config.toml
num_hidden_layers = 8
hidden_size = 576
num_attention_heads = 6
num_key_value_heads = 1
head_dim = 96
intermediate_size = 2304
vocab_size = 32768
hidden_act = "tanh_gelu"
norm = "layernorm"
norm_place = "pre"
norm_eps = 1e-06
positions = "rope"
rope_theta = 10000.0
rope_fraction = 0.5
qk_norm = false
attn_scale = 0.102
bias = "none"
tie_word_embeddings = true
parallel_block = false
init = "normal"
init_std_qkv = 0.0157
init_std_o = 0.00393
init_std_up = 0.0157
init_std_down = 0.00393
optimizer = "adam_variant"
learning_rate = 0.000416
beta1 = 0.9
beta2 = 0.99
weight_decay = 0.17
lr_head = 0.00381
max_grad_norm = 0.5
warmup_steps = 328
schedule = "cos"
final_lr_fraction = 0.03
batch_tokens = 65536
max_seq_len = 1024
doc_mask = true
train_tokens = 509100000
max_steps = 7769
dataset = "wikipedia_en"
Each number is 128 + 24 x the weight over its row's rms, rounded and kept within 0 to 255. Layers, rows and columns count from 0. Numbers have three digits each. The size before them is the row's rms in percent of the matrix's.

# layer 5 MLP up, 2304x576, rms 0.0243, rows 510-616, columns 448-511
101:140128083118127167141138163150163090155115129115098126125149123176113158128121164134111153136118114079086119130102121164084118131125148147107102146127150145154096128110160113137147150112125115
096:126099136161095149110101111133106133142109168121125149089141149121097153097111150130149154155127159099121108161062108147136106115122070133125165077105147158140154099100106142140111123139123123
100:121141125100132118175164102140122154096130145126114108146157133148135093138075121168175139192130123144155125123145158119074153094100130140155158127129137193134125121105128099137170160127149096
101:162118103177158086145159106112123106139124171083114117098098121087109132149094080137153105091112105100122157181106122131104139149131089098137157107096114130137108113104089122139134170096152116
099:152138122143099172129112108127136143164129122123150133140092147122103123092159148174129084129125119129106105125159143123124117137127110112126192115108129139117152164134164122087161112102152124
097:115115112120145122133112194120148173103107143132122131118130099127142150119095121093149089129155108090084119127126111108144118152137149136119139088135189165101153132116147148151135116095095119
100:124171123116121103175080129159151107117146134113173148137145153163098126114155123125125063152093116139125134091119105095159140115127113130154126149142145158128139109112167135120147141144117146
095:120166106108084139118131124104123150110129132156133121127118093134112085113099115150160101115127150144110156155103141120124148162131077136079108109124148134125121107094144136105123132117161154
098:126180144139126150116147139114156145136177119144085122107135162138113142123135128127178112149133123096119124147137079140111126121133143140122133127107144139160154163105145116106104128106149146
097:126128095113165135152064166167122139082140148140125107056137115139150102116100149108102129095092160157111167100060132126144117136097154111134142116136098155124106063141082126127135107137109133
101:118183092130150133138113162154123109115130142117097149167082132136146136094112142101089119105147103113102106112113097134119118108111120126162133121115161142109121120117183125124128164101094103
096:110139115121126163153101136136142142123092099137062148082102146157123159128123104103101113104088168088144143161118170110106188068167101099156181112117174137133106146149096128143134127093113142
094:159142120142170109150130140143099110115148136155105130113146136154093161110091077156111131133115149108112118148112147167170126122086140118152126120149118126162118175099139146130150096140167130
098:120156128124118135135111138153128079088177148169070131136097114122090112127080104124109136147134091108118085165134134120131069148108119134105148120122149135099154143140130114141143196110118134
097:118142143147149158155079105124151153143149117137076118112095147142139146123115147121093116190093137120140104090159122063153138106108127116140113116172106188101133136158152120177138115129161128
095:099098083114143134098143129148165159160116089176098130091128102103107125140121082138104128123108194126079087138115138148110094107165106134148116062122176181089137123135135140137159116117158161
102:156154146125148122116087129140097145150114186125151137161094130128119109107156150163130133042089137119136088105073094151153107082076113141103112172170075156137137127135164083108113124155065145
101:126170128136147154153145111128094145167144137103164159127120170121120109105110146133149102129094116150130134180141103092169088115110129109110153094111130157159123156069135128118110151113178189
105:149138148152114119110150125115061074081118138144122148121119143128126133148136114147130139157123136131118132161105133145165117128116106071144092082108107136098080167128124158130166129134144133
106:160135139134119143132092147149142170157141152096100105163177129178116101090117109126127147167134132155111115164121166145123131113163153129134132115172160190116163148150106107165125096110117097
101:083144136125135128124122155178153154124139099115103115144120084111096146129124136120142100122137137150157124125137173110171143107082145114118090134138160159140119113109116113125132099103115123
100:121124107153121157121151153129121131142108167112124133104107103105143141110134119113127116163130120099097179146133136150120163168155087125122086149113112169129149159175133128121101105041144062
093:127117123164102162082124121105150110165136108094158140152153146106134097111145099152167137161127066136144112142145103081155117160144086120126125102074127115163167154125161160101145095110085147
097:150128155105107136141111116119147159113118126156079141111125131120138099106121129129150122124128126107167153114081205121158139117100141126115128122122142110138148145144105172108160161095148122
107:118148115081133125137093151129114110144142110145137156110134121101089080082115148119101131103141145090110128144096171118151119120088123123147103121128162140079145134159184100096172158087112147
103:149112129176188139114133103112054153152088152180161176120135146112078151111127138149197089123087074144100167119091096091103127124118118121092117124131080129106143120128133150117118147118145131
089:115113134095096131071123098123156118156128094087128108115116133102131119130141112117106128138076107099154125138088122132172174100118117143119095104085132169133154150154147128105162128080126141
096:114148088122148136113141129086082149114149117111149164101133130137156135140112088123120131155124106080132139119130136078116142126150102119134142123122118116158115110077148156141146109135120086
108:129135107119158112127108111126121183171062155105138148084106105133116155159124127128116144117137149097127133117102134119110110112107112124160099121147147140122080152093126135133122163090141141
111:108195119132137157122112117096149143128125113124128140095123166093106080113093129134137104125164096142150124104135114121156125102104129133147143117127137162158119134126075081119150118133097148
113:149124119122152126151108118148080156144099090115174159139149147123128123149100122127113134159067115138101127161138141150159097115079126100128129145120151146124106138103141147134159172096114151
100:132173163137134167098152105134138117134134156114169162122142132157102163160109159119125109097091135169130134162109106109144128155108092130121132146114118153132127100114139096144131148075092133
098:131140161143153145114150109144093130138149124136117117115162163164119115136128144149113117133085077117147103093139163134112169127121109144104115130112082141123143136121117142132185116137150125
102:106171124078134151099117150126110096101122175114115106115184144134145102108114084134116133127121118097126159155113112100156161107094107142083133107081134098149139184143120118101075100116152144
097:151113131149183141096120138170099120114129097127162101133162166124152110166102114113048134150123105142145112143132186084161138094118123124093107143153093110133154160155120118117140121115079118
098:134152169159143121121092128114084153139081143113145145107153157120107084115123151172144127119142137136171130115094118140137124100134106125153128149094165126152159153106156116097113160115122122
096:122103141113097113180141098156085113146140105128103137113117135092166111135125144170107145137111140148139140158155130102153119163144161095138132067158139084131123142108123148125145146116099172
096:102181161156147160094142140094160174129136137107111127101096134163152187129113082119144151151132113112112148132130169114134129165110119117114108082106128153162095142135117151160112099125169131
110:102172130143175121113117115152138126120151117104119104128130128093151152136114132136119116154151142119073130076147174152198110131149133106123105121141135148138113119116099090140131197132153145
102:113161124080145127112131112129163118202113104153146144138190117135125137101114136164160105099132160108058159134093094101150097117140086132109114133132111133137145123137160094115161110112120125
101:137116177127140144149102136160126124124122129118132152083116156132138112116106121116140124125125154071177117121129110135181113103155131097168131146125104147100156098130157127125158132112141133
090:133154153136157134178142131144123146188105119119146163115095156118087120123116130114139134147123121143144120211159124160144117169123129115086121071089109118138137139087129073125129114130133119
105:118134115150168150123131101161141122128131157120133112131113151139083128110102146130097150154140135130112122116158121113140108120105153123142108180106129125120130129108150151105125104109169114
100:074093098139166154120168153136134104138132125096124120121109124116118126080079083101144077162116146126102167129153150160128185123120106161117107124135152121169115088116126121118108133115105138
109:131137144170146144164137110145111125119153131121107173110118078150122138076119183163127136100119071124103178163133145116109112155071093074145096127082135191136108090106165146078187167116153138
099:130088122155137099109106077115163126137112125147134151097112106157139128119117107151097129075160108136121150130108130103156083121150158128105114098095138148155115109119113170092143124131114161
102:100150121130143120130144123141100127119109167107108127124092148122124177123163128101147084108124116120129151124147134130098121096134116091123098165125131088132080136107156172126141178060106143
091:136149117135122167105151137150135141123152124104154094134114113112108116143137128143169098126120145148139096152114116136134089132078141111096151103127142123137130142127151113106116155100131197
098:085138092138158192136115144117116110144137140126165118070098097141123124107133153141113063136114157111135154151118138125114108102151111130105125094110144093150138087072114134127146109128132107
094:071135160100103159135055159137160129150182128124142117145148119113146173142152130185131127142166111098134126130156107120131119153124125147097094104117141096153095135113107152104132135116094141
112:171139140119104155125147085114134153125120115134176169184157130151141077141122162153132105138082159135118103139118145098144153133098125118105137116133104113147109208085142111118171144125091107
099:111129094107134127129133134148095129147112144121074165132143113156118118139111160143070159121107131097124142111077145126108149115106140105105126128102143122176095094121141148133162108105113100
099:156120135167144138146148091091095136168153117100117136075181176091112170105113122135149085112097117129111113193113107101165124080093081146088090097091116111112116110094159139123132122113125162
090:122095118139141131129136091147087148104111096108162133124099120127126096163091156150158157117149113118150112138127085077095114148134114132066132108130172168097160150085123132107098150116132141
097:134087162126116127113109120152128134090143137114152161105079100135122104178131133143091176124106157187078142140110119098120146175159137134143132086143107129142126105106120105161113092147116094
108:100114143146156142158098138155133164184109145144146124104096145106143110120118111169090139124167167111166094177121153090128125142122116130095081110106140114104103090132128143126113112131127115
101:115127113100125134145142146141126098140159093133110118147155073123144128107130139134130128142152164157136120175125137132101144161116122105140150146159121105147152082081167092102170099098150122
095:124169092144156139089114143133128134099122130104106138149167154155142121123133114110107154104120152136146160113083147116179088102094134117137102098110156157130136118077136150115126135109117131
093:103115084113100160110090122134161126118141153134099095116153123131090140142111088115136132190110153099098134112088071112170128138095129140150124130120099123137098112122203125115152102103095124
098:145136124122153113134159123101136110166169116131123172126149169151126143133112103116139080194152119089078142161132119160157123143074125152168110142117121114122121189115191144112112138151162168
102:151089126138109111146133130152119126110122196130129156106127087178119125117137118137122166115060149159104068108123143089167111137107115097119112102109147150143139107108112112118112117147151125
112:142148125122102124165095136171130115142178125148112145120168131130103108128120124135095118114131106139127116141092105097195124113134130108142114146156183165107177145143140171101150093118170162
101:120119111104130148129153134129110144149145120152126137135125081144129174116138080157143134169125126132122148151126173089125151117151133120106106105094129178125147121111152146117122076122120141
102:119156091158144148104110133141128092107158144145163127149138110159096137139147127149107115169127106140106173113134160133123127139138085135139130112135118119114112165097136131150158122106128118
098:141129124150082109163100151135139131155153132139101113092111098120131115135103119149140082172100116115139117143119109142137098131103096128162105081095145113149130124137120132136173096112126121
101:123130113142092156124119121151111113121096121148142160113134148142150106102086135157143123107151128135128145168089096103083101086092095133084037108112122131124141118160101124155118163117154143
102:112118114147165165092148141140137090124118139154129168130146098149129130130151091101108134149132124102055158140125098146142104137154126137088117129131088160104117143124173116146115122102154155
091:090103136119120174146101129109113154124139161144112108099119147105100150123160134114104085130125114115150144114131145123143134150134118107139081127141195071139100083126146145138148145112136157
099:152158108150132163126130111126158165125154131138150108108109168119063126118182151132103139152132107129120096130166105097149157131084124140161129151118147141122101144119138079111104120131112137
087:105104108172101150173116122126116122112144127109174117102153117145108162160159145163096121168137125141105131132134119145140121119095120115088148133066076137136135155110140144087109149153115165
102:152163085087112145148134129120147096116109147105148100087113084144122117134094077128154119134140132130118150156126134135120086116100153141091117096147147173129113101149123164149081126095164120
110:123134142130111160125152131126139118177144109100136125101159105151115142156143192106124097119142168125122109149155172125157110091110100146105084103081122107146110142094184103132149112115132160
100:099176130130131140090088157125145108161094128116088135141174167138111153100129113142087119104122134084114134123149171091135100118162100129096144135146131098135125147123173148091135129124110110
103:145128100124168147104100138152110120079098130120131156122145120145112143181125114155106150124130178149114100109125114110184099129115095125129122136156079143093141143130120106099150132098122134
103:155116150165164118123128100175106118135118137162078140113170106155161152108091135101120111123122134113064121129107141160120086125179111125140102131142155113068110122156134069082134127087180154
103:129151107133106130122140167132150165095160075110135075103094123132104156126102139118106141110124113118134135160104139145085123145163150108160121115148139099088156142131146125120134130134128138
092:145182103154135149116092186117107099128134090148124091136117154103125149120157105149109070155125114119113118118136126139136097143135160127075118124110147108127126127120114144118098134145103147
111:141162129139106202101128141118109146145150086164135107122133152120136134118129139138162109169077148126107147147145124154085144090131112098107076102100106112115100154152144053126181127064107108
111:130150128083130103106110119124133139148139130174094144108150137143130113102066112095104128128130102108095166130084123156157148142103108103121118112151123119125121122132113105117146119124106116
104:091158124134160100117147112166181136168080116121118132091138107147151140120149096136121164103137113105106086103133116116153138113141147067134138110120125148106117129124129089171114166104085102
107:126114104102108161104123126133133162114126119080124191109132133154079132091097112126150128126145122109125180144142158119135121103108119115158098114089129143143118143143139146147142131131147122
102:148112123076154128139142111133158155105102108122104153131125135112094134141133111153106075120051106160083112140115097107121101114131140099154100163153138116116098172119125135132118127082118121
103:114159071143118127142126111121145183094147128153129085119157093112140124087117118133111130150100131099108142166143159128092116148065081142147122156141131078108144125075183100175157144098104112
081:110094099119099155128116148148104116141148100160130130097189154155103126122182114162130113117102133135120112115115118132117126096114156121099074144137136105176124165136136115132150159097114133
102:120145073126158110131100092114123118160171094154109130131117122138084174114137098175066090129128180140094118118113123125139080138110137126130118118147157156115147110113148090136149120135106163
099:181120133093101153095112142180087139162125111122181110126165124114127171125134132122140093103080128144106119136080115133143128169132160087110093137133119111135145196131118081136149153140159139
093:129140120149171134121128157174157140113085139075139122139082149131126169158121136190047050148111162150122090131144112131117163177137093121151126131104138127131120100150161148185177153133138119
100:134166093162157157079071083135116136102136144119126118158126182135139133137167119125136107080130150130176090116132154146132092143083134123153090141134137145127154129133127097142104133100101093
102:120108124141103136122127147168135097130097137097149169092110112173114105120110059119137152129093132131127139161114116125159081145093122129137094144110138143137144104132090115086164125099126136
101:123103101154151108138088134136114155140118156093074139091125133123120106118082148137105097091125125089147161107098148095133137120126111152105095165125117158149148105123111178104104155140104137
108:125189121113123106148124129149134123109149128069109127146168147129100148125140140133109180131109128114117153127145149130131112155093129113118151117162142084138090122114168121130147126092126146
095:111164115142106132114130144146107140165166178131160120157160083149127128118093108174147128154099140151110173119075163130121132136137137128117177107141135142122149141099162110160128111117096133
099:082104122148104150170107157148114163090165135095124145137142125127098157128121113157128111133135145080141132141104125124130168112125132155131123109147146123144104135109139152114154116120132134
103:102152099107105160078099144126099112166124116176129129116164128129155092125131121111140120167131144145146119091145104063175125119129153148111104070123107087203082115130117104126140142154091114
093:167131133143110157142084119119098153135158108157117119139129169162122140115108151123141091181140102156120136100109113085130131156117104114067143131125069164181129125115178079112135162100153120
098:156135141125150133109106102106096116112073170179115123088126131166142111118119162124102145105084114142106106143120109077104113099123135124123115129131075108125122098129158118114112095121099140
104:110167139126165152182124149153125111156139123106150182125137118136095168124130105147140134135089135161135121091102099122103128083165102107115130104109117102127134124119133102149125131121129154
100:104131052110162154158114125160075166128115131174146138120172095102137126103118119173108143125104174158165084127098142112146130131128150113141122094139098099110129120168110128131150112127115111
105:136129136138118146116108132158087161101136128134137155133132136112132092112101111121147111135121140103149133097091100102118094113135091150137140130122160138172167130118163137127148121122090138
100:129139132140103142145114184102099187130100117150152096124160120145101135101129102167167118129094118141112169135089117108152133088108105157102126113117099153096087112128108107116154132110137124
101:126142102117159145121135124134164131125172149150161135127169131101124101062136090107158116141133116147123132138133110163113109112155160104144091132114114089167119149141152130136106130122083091
100:131141123141112155155143143116137111124099110159120121104158104125132179118111128111087099146148160148104168127164094120102157127112114113143098125125143170111108119139138127155112113102149133
104:129136105128126125098140103149106121121112117107138137113125106131097131140122160121098144127126133074107122161092128126184090138143114154168105148118094162131098135109117102099119119117165160
105:157105140103121119181116116189120142156093154158149157116084139119099130155128113175109158128144126068114156085099158137168122128115127101147088154106124111147114205141156115121097111102146084
107:108171066151102114110149115108151141123152145115121138146115100146129140107121127140093140132136086138121113110129182152129134100126142107126140121117147110098104146128095138076184086125120136
099:157127135169132135160111118079121109137171112094122152095152107126130090142125121111122122172112130147131153093096103095140104096086131089086100102149144145136119177120080091110143138141155174
113:116153089134153139130150148145116107141099165114163157114094090146124112121095128154114135106071134131120117113146127113148158177127110071140128130131110110152121130126131063131182141100119141
# layer 5 MLP down (transposed), 2304x576, rms 0.0165, rows 510-616, columns 448-511
103:100141107141131103094134121090106133148100161120154120101125159102108090121124136138163126108099109148164147154133188140157141139118107160205137149098131112120107144119128102160127131090135131
093:115150144179143109130159143192175115184174126123128104122126095139138138141158152134102132109120129144111154136198129189132157146144151139116120157137100116132115119133188119113142125130167149
098:085126114104152134108155108116151106112142111190150100120113133089113149098150121113137106092146131106186153126130079092155131125157113130137134163064122108162169159134154159094119120135135146
105:123101114101142136145093099136107120138148139160117133153099143078128138127105160160157131129135168169133076119169116079125137117135133137135175155130165109109164124118144152157110104140147111
105:058122082119120088138156143161104127094127140131078120098110143116134111174084109112124154142145101143139142097071129135131128138151137130139135131168148179162104110124146179117138164094135119
093:105133164119142126106160102131097126103159108139130102126139157116141078116146148176137148127164117116135165103074148149149153127141087164137134117125048156140129119133139078108155127160174175
102:129196111103147121147147083169105144184144139111131118138126112110110114161164102128139136105124121150155093158123074147128116174098125141146146135131126070147137115144145107125110108109115099
079:118123160179127116125108139142102100096124131168137112112132179135141109121137140124096136136105137135125100168125139069098105108107175075134127159134084147096148091143129200131174122145143116
099:133083091177115159146131111163111132120120131103104155180161064092159107131147138116142144137127188106125124149117182136139159143155148140106148186148125155100131147128094150152157119121098134
099:133102155129072141125154134135120138106126129159181167145112125141156160129159145142122159141152087120127141113141135139143137126143143077147122136176121193083098159111157150087157135091114114
099:129087152128106144128135127143131105135125133137141142133106126088131124183151108101107123130107127101100095104109172137123132080169136114082145120112139129126119080115137168119142166143112140
094:142141105101149115097184123130121100177161148115133128143108121122128150091114140118130111172168090120136138132151109104148069146111166128095188131141104141158112133118134098122152142126149127
089:153140102148101102080090118104140146158093087105110155129130115142154120127100102156145123107164127118142156086160149084159124137133150058146080136148099163145144117123118115117086119130157083
094:132139162112125144149115137118136131165115167107139156106151102132155136148122099121164103120130140103080092110152137125148155093142118161105138115180079139158066123099143168137119101152128094
089:108151110112121139088157161096142085125115146132116055123159179123099167145106136131105141147159116083093114117138112140085116150151104138158125117103148098134110147119119174169127088104078087
089:120139111120113118134136081144084148105113116107131101144143094149133098164173149119116099087080110127163153120099142119143130165150195101114133160131116126101094150162128111117160138092125110
102:147116138153150144163156129093128146139140111060160099116104131133127136094140124131154075132109146116141134149157089124148138097172127088149087131156124132107135143134143109155098101136160147
097:113164171112097130077143124143113161143143177145124112116117147120112149139151159125100141068123144078106164184125113124134121099173110099149081155141078112108082110131111152113147093167135118
115:118081121109127117150123103169149129139126119071136094166132136153121134145105137126178110099148139135141118096139138103100154089182142207095109131140112098176116139084125119131124143131123116
101:142133087099143116159134106116121130134109111145179158121106116146118131127143177139119106079133097112137135145155079138115148150130126083098087098110159128083164140123144142111133120141126153
099:176130145129109123112144132064123126142086136126134161121143149132115149133141114156159153108143132145144128149114143155141104129118116084159126115102107149123099101076116125135086159152145160
099:139097142153131140119124113130162161139133118115117144150126118160126145155177045109110179111167129137133091104135131107151140126120162207147151114150135123143130128136116131127171125164138125
092:119118096125119100124136125107143144131086111138133132123150083126121171154110103134134159135113088105132113084122107147179101091135110134133111089144117105118091120127122170161120131136130088
122:127137109143095176105089175060135108135121156124170138165095116144127137143089147120133115122121142104108160168131123121162109136118120122168127117098131167149140138122146120126118166108146133
117:111114135154138136138143128108165184108136160131118137141129107168165114139134107137103152153144120125075142138142138095163134112154134119139089102100134080137124094094109151156107150144102087
109:059160127108101147116157122126137122130132115097121120148161117110150112117080155113105157168160173096125130121122140141138122121114119136144127164080130138125135185118160163119126120133116116
080:174143119164100162170094110111074129159095161122113151114091117131119086098118121167163109156136137162092118146128113146127108136110137089095139112129079098135130074107104128167119168181116106
092:143136141144129105133141159131098140133156089096142117116158134164146143084130135166095100111149154101119151150102144124190134099147133125086106145129088141081108125134159102088136157099148138
118:155084138129117111151123137144146141108131124135191159141098110104100120111157118101105160172124108162152121077142136119102106121122146146138135135131097153145162123132120125134143144136124132
115:154139116102098130131135178126101125122114112110103125130144083186109161126146121099118141123075103113089124128110142081156135132100119139113122111121145100148095167094127152107128140108125083
119:147104154154117109082137104133145131126150166113124084103132166134178146164092132141107123161104133122095123152121129144153089117146135129122130101138121118163128079109120110185169112135137162
102:111098136154098133162147130184096202093125098147110162160146102156144073113121134136142122125152120131172123123129077119139135141144183126102145116070179114143103136129162149142149107172108120
094:098097099137148102132087108129114136109115147113171140114126110141134111127107127089148166117135122133143095101115139136146157136155122093105114104167151084130110130152119153141127105102135159
105:109106140156127103142124114127137116140105084099102151144077087129121174158130160120137113135157103104105128112143147141136105124145153093191107130166137134118140125076146161164139181159109125
095:137120163136134118130122151121143133096114143119125141126123147146139115134185155110192123110109139137162111087104069141158149144129098123133138115130187147133100089158157142134169139132145178
095:140141090131126129133128114188131142128143126127113102151137119117159128107045125112133102146114119138121141145135114148114195178134150126115124158193124130099121108154160160118144106156126167
092:137161141099126111111115162116102152090119154142121116116131160128141071111117142127116131122127119093142111136138145085131112117129130142132133165130062177101163151117120132131121144131128132
092:145135101101124113146128159144116091088167115093156159114146095102127121100166133106114167089127079148108134124128080117120132132139134145159142180089116109125184129160129145179135139147110110
108:183095097132074109139137098156137140118129160120167100104138143148122128107130171133146134141128123166161073102096137070103090140094123111168138140133157114110117119133138138136105118170132104
120:121133121129123162165132143159125201137130129105132109129137102151100149117134123144119082122145125153144091145174099170064107122152104085120119123087129141130139124103163125130118111102102118
099:090154148116084179127149131115125108104097150159111083109139125122153124096142135146156130129115083128136131111127115115094163120085099197086167142106137163151097117102102137167138115100129141
081:085116149127124100101095136119103131142127120148087098117115142128130176166124130116146118088167131090133130107116138096128109103101132096124108112140124129129126088109119136155086150154142125
103:192099114139119125156099177104153148142140156142149101157144125075106103125094140168118137163105087145101146176126152119160105112119104082143137146138120143089140102120103156123128076200129107
096:186116131147128132132130146122136138125159106120130167102126181160122081130131145141085139114153095148129079122135098106168104136113162115152107194115115160150117139109150134136118176160152174
116:156112173155161116105120099124121169148145108107067132094146131118119172124120122128138137148126099135133103121129134135141162147160124113133121088133084156135119132100153111108102122134114141
104:089167114144156156120105151177164125145181151161127088122127168125122102096133128128102141177161150114124107120131107120130163117112135163124150141117134128125086114122133120146091119115093096
113:130141132133095130099114153095110120148177114112147114188157106133135119127119112190089152159128116139130125107139140097146144133097138159103154145140136152139150135177149135102139108098178104
084:126111118134139116113064118132128121140136109124101132113132081114160112086115169120121159146116145159138121120153132108081135109120120093134112129149117161112147133155106106187160113168127098
097:119104168106138133142142141119076130153086102189110113148138174116136137137115123130111148112132128125114117168120133112088128140079131145157130185139072129160105129127114087119207103114137154
090:135086115135156101126125105150112122157110114141123136159160125090130091120129164114154130104138142154132126162117140085114119153112137055115159135113131150109115089140132117167128156159104106
110:119085147131151154093088102153145153059095171114135155113171131137128155079159100147132146119126139124085149155126139134090122115122166107148132131104148092159139110114140165138125095116098121
098:123066134142104133136100122133110063121147140149126101093123126092148117138117125121122122159134123107157158160136126115117107159133163104116139107117103132122129129166103135129130158108135125
093:089122118140157114083129140086136115140118118166117115160128108159155157109138131105122174156120087126151110157107133165131148128156169083174116170096143117123136106175176175116149161193112133
088:114144149113111137129135162146126149192144149154121162065144140141164131102192073134118155121152144132147123130121159138162134113143142094198091116139115137140131123131146146148114132145099142
093:089127143150120118118154155090138093125118131128151083112143139114152149091167122137134091144148112079215142128137171118131098087143094147134120124154147110087136151149126114116088127150133162
113:113125126113160123142086119143141135164149145132168116134116098142123163124141170155139120137109112168113119108171154137125139064112133155129120142137094107186117134154108101126093175125118128
101:169132138137162159149153132157128147134074095105141128078126114146126120110138129151129139124102111151131153138158141098105119134130120136143050115137117167116092135151086113117125162142150141
089:123095167114147142125142136179094097157126111163094129074086134128088153089094158120118125167126099104139116089174124155094129096147131117136133143181118127104134113124142105117154107125136141
087:101169135136141104154127148155098157158138125127153151120102113116144137154155163123113111107168072130168139093112138100127134152159111139106152138145097132113145124143053165134136148159142135
098:133125108100143117149124129118167133102157109123118081106133135136119097111085133101142156126132151144137138132143128075150176121095113160140100129102152107144145070165122101129139114145151133
095:097185127117139154139167103115110108156164100201121102134123153132140120107141116139146103138124119115122142102111133136136118124143142127146116147113100152116124139093122134095107117117147131
115:098088125097127152127154148096081139115091166138156149120126099134141116139127152135150149113107156104123141145110142134123080144126115137126102124148158144118100133133092138158110111112117143
106:098151147143148137139156138169118144103104157097128070105115131120112119127114132126111166107126141113092105126088133174141123145116131122134141114164156129151144133143143134091135152129129117
109:078094121118130126144132147153138189132150078095140124092130145163168130141098109089167149142149105091180126101139122133136138089105149133112106143148137159144135091153105126131065095116115143
101:163131114093138134125146123143127143125117091154122121114102118115104173131143127099131108095133116167131125101169139148108148106156144098104103139179120152132155143147127127098093132135130121
096:139153145133107132111122132163135141115160114095120139154152125154089146138125156147149106122159131132113124160171120137104136131110155121147147131080162099102150109174143139109101067140117128
100:127173152090102137113110169127158150113169118138154082113110140123103142104090103130190164135124081126131114087110113109112118124116172193147166141136138111144170172143137131136111078114127111
081:098105101120097128160149158122143119172152121097156113139141080133155098129094161126129098126142106113189149141116112104141136150130143113132142154097071145119191161141112126181142136164158079
095:098185143117163172071108128130154170149134090114124130082050106109142099123140130089127140124136107120139113144115154124124144124138106091144149148123114144113113155134098108107136167128146129
082:137091103125153161143109149154117123136087157155136135167128141149142119109131124159125122112096136110141114106138136104099124137136151079151106161144148131123129128133101116125103102135115101
097:146130155138172154149147105181169123106158133143094142113158133138166156119162165098116132074131124139129151093106158075126095156125138088097120114176071123133119109153142074098158133136126151
111:105120153124165131137092111115129138115148154180131107143146145115123130105114149158112125112152112113154113151126149120118122108139101120131171114112121139103147135169139167126126140143143137
096:130128100105114142113111131156110099171109092115146148121144086133123086133112130069099115115120141125135123134128145147110124145111150125152126139080144133106130150190132092130171111137113140
103:130127204110170127159134095123101111129162115146145137134133073141160156132139153128123140140136110114112138117136110147140142129124140084125136142121168154152126159143125159126126113098137174
103:074161087131072171131140135091148136132135105100119171113139084129120117143138079134128163178107141137076113116112093127146145159100151178143167137155155167149096112138108147149136118153150069
107:151122109115101148115137093171125103190098133139145168111159102138120127106171072165127146113136171122156129133103102173095147118147112124136114129102134109180129149099122112126099118116129142
083:136138128141143154091093124083148114154142094187102136090096121135162117142114129117137193122122123130109182134119111144147153201122091122128113132128156149153112119114114114141111147114154118
118:123172100148110130108112161094112161131154135138124109140119163171118098156097141128109145113136121153130150168113137134098115141149153057114152143106123199082122082146127121105170124116098137
114:150156128112119105182169138134131150110151117083099090130125129085117116138137166153132103139161122136113058125145130134123113152095152092114143137104090092144115124126133149103133092141144099
111:184128176119148160100125125168074144140145120141099105125164138117124078122102140083141097127115156109143099151174147131156108107155098081140121137103114108161140145136096110147119138148118099
134:165105096110099166137153132134166130128142090103160163163121140101125118113111150109106131143163100128119105141154128104097117135165092086105113132133125147154146156159118107097122101120119117
095:122184114073170122109165112125100113150073120143136137106136143129097102114147103119133119132138128131131153115117155162116120134142119118094120129132086101120105096143162152138120106129130145
106:159140147130157158132099131184144142175154136091168100153125137121086120092122119136144113155129132132144151103123117147119128099128167140182147152083077155137117123119133116103112110119121102
073:121129140115141119140144130132139122128130101136107126103075126103122129113088114146117142147116119109075110138129124140135122145090120187123128106118148174134145139123099153102091108149133107
101:085134107189152202128103131132106118110147111113194081129125091170193145154126116108096170105144180146121132120134116150130126124125143102132107094114132089153147111112112087143113119093167131
097:094129127168101132112088132150120119123078085117150126139134111136108119157170128134133190142121166082138137122120101126131125130121126101135137166131137090153149098151111156144125116156116125
094:117148178131092096129147115128103101165152125146091167116098144148151113143106133106198164072120129113177156079117122071133115130085134065127132142126130144145120145122101110106122142125132182
100:153132142104129132132132100090156147131103110137135129128152120157119171129097117104190148117125100168109130159117124131096143150130081118116076109118125136132127117113110143132165203167129120
111:100136129162160146125107129113136177165110161096111074127136170091150129093173167145114076145169135115156098145166118102102146124123131088161134129147133108109133118126123130134147083126162141
105:124127128097065144153136128157135098119156128150140094135096116108146150136120148119159081145126161131128139134130164132137139153124171092139140141148144129102114150139132095178168154114157157
100:156113118136173171142135091077145128129110116166110120138101131085091171143126119121135102160120171152104111128144127150114085126117105192143133137075125141096135168111103182104126105159179115
092:150105157113126111116123125118140133106158126098133128080130125110117115134135120104127138109084120139113115123195111114139108104127114092161122116124107141124152105127149124107127135139154099
098:147120104116130112129164117123152110133106067171126175138160140098111111107104123156155137162085126163114127120130143101073126078141127088134113142116080119098153151141162114118126161132129152
102:118098118089131086148124121161132134133109123095103127071145064118101152136133177158161103141154113148102126131121153158141127130093119065109140163120144122103145087151176127139168174127146104
085:137136139141128098097172142112124114103124131131137098115127104114159135132125080105126105119138166115137168164119132133151166153156155130128114153126140089175139160130125124129087093112118108
098:134109115169116136175091153121162124102147138098155138167145116104119132099104090174135098093160164145090123144128119145101113188132125127102137169113139120124178177144109112126113068113148107
103:127118138177121130110094108111135134114137122155121104167118166113131119129109127157144153116142077128160170103142159157115117109144138104154113128121107078077158127145119141144168085136085080
090:144106154141131150097115081105153086138120176145171137160125130166135127145130103099124148149134093119139122118114124149171155126118105086144124160119122122156124190118149143132168135135131114
099:101109149166137123136099115159108113148115160148072134172091135112089156103111121146136127095111122103123095129159110158087102115125087121160144125160091130158138100124139147163120133156110095
097:142112109158131086148135098114173100132145084128109111132104102088090120142096102102120120116105111109110096123147141129148148152136136103142136123114155141144118156131142126149139123173138090
102:100108081141094148092094193117125139144109121110120137182096143133145115151068143144104100128174138098131146089151126115127171113126090120132166135148098159084177107130098101117119131127112146
102:126094119124088112082120139100160116134149110093140124117095157158127147112122116127122099158129104130117119115139168093122135104144151095128130130127102093153132101156103118129127156139143151
101:132109136125118137137132150132116073124110126117157112118158110127156088152143096083154089139131124125124084113142123132119086144107158140150124124095137172131124091182151100128133119114128090
107:111111105101122116106093144132097164078123128123157095128135134133130128083111100185163139157132118131130120101119112132091128141151046107121118104095179072092137117059166096179120173145134147
107:151160108104108111112156136105131134134164115124174102127142153157083119132104128107112118155099118097089121123124148117133135138095140103143087137137107095147130148144121119117146099089154160
099:091111096104139148095117113127101141126145156138140126120090177117167144140136118126158183117142103104124104149085120143142180089156096175118159202123136116136155100102127164125099110163138096
119:091134102139112113108132149128105136084138108151143145157145123140133137101133119142119116123092137114159112128122135103142135157121133099184139162153120152130128094137126140107121083113123179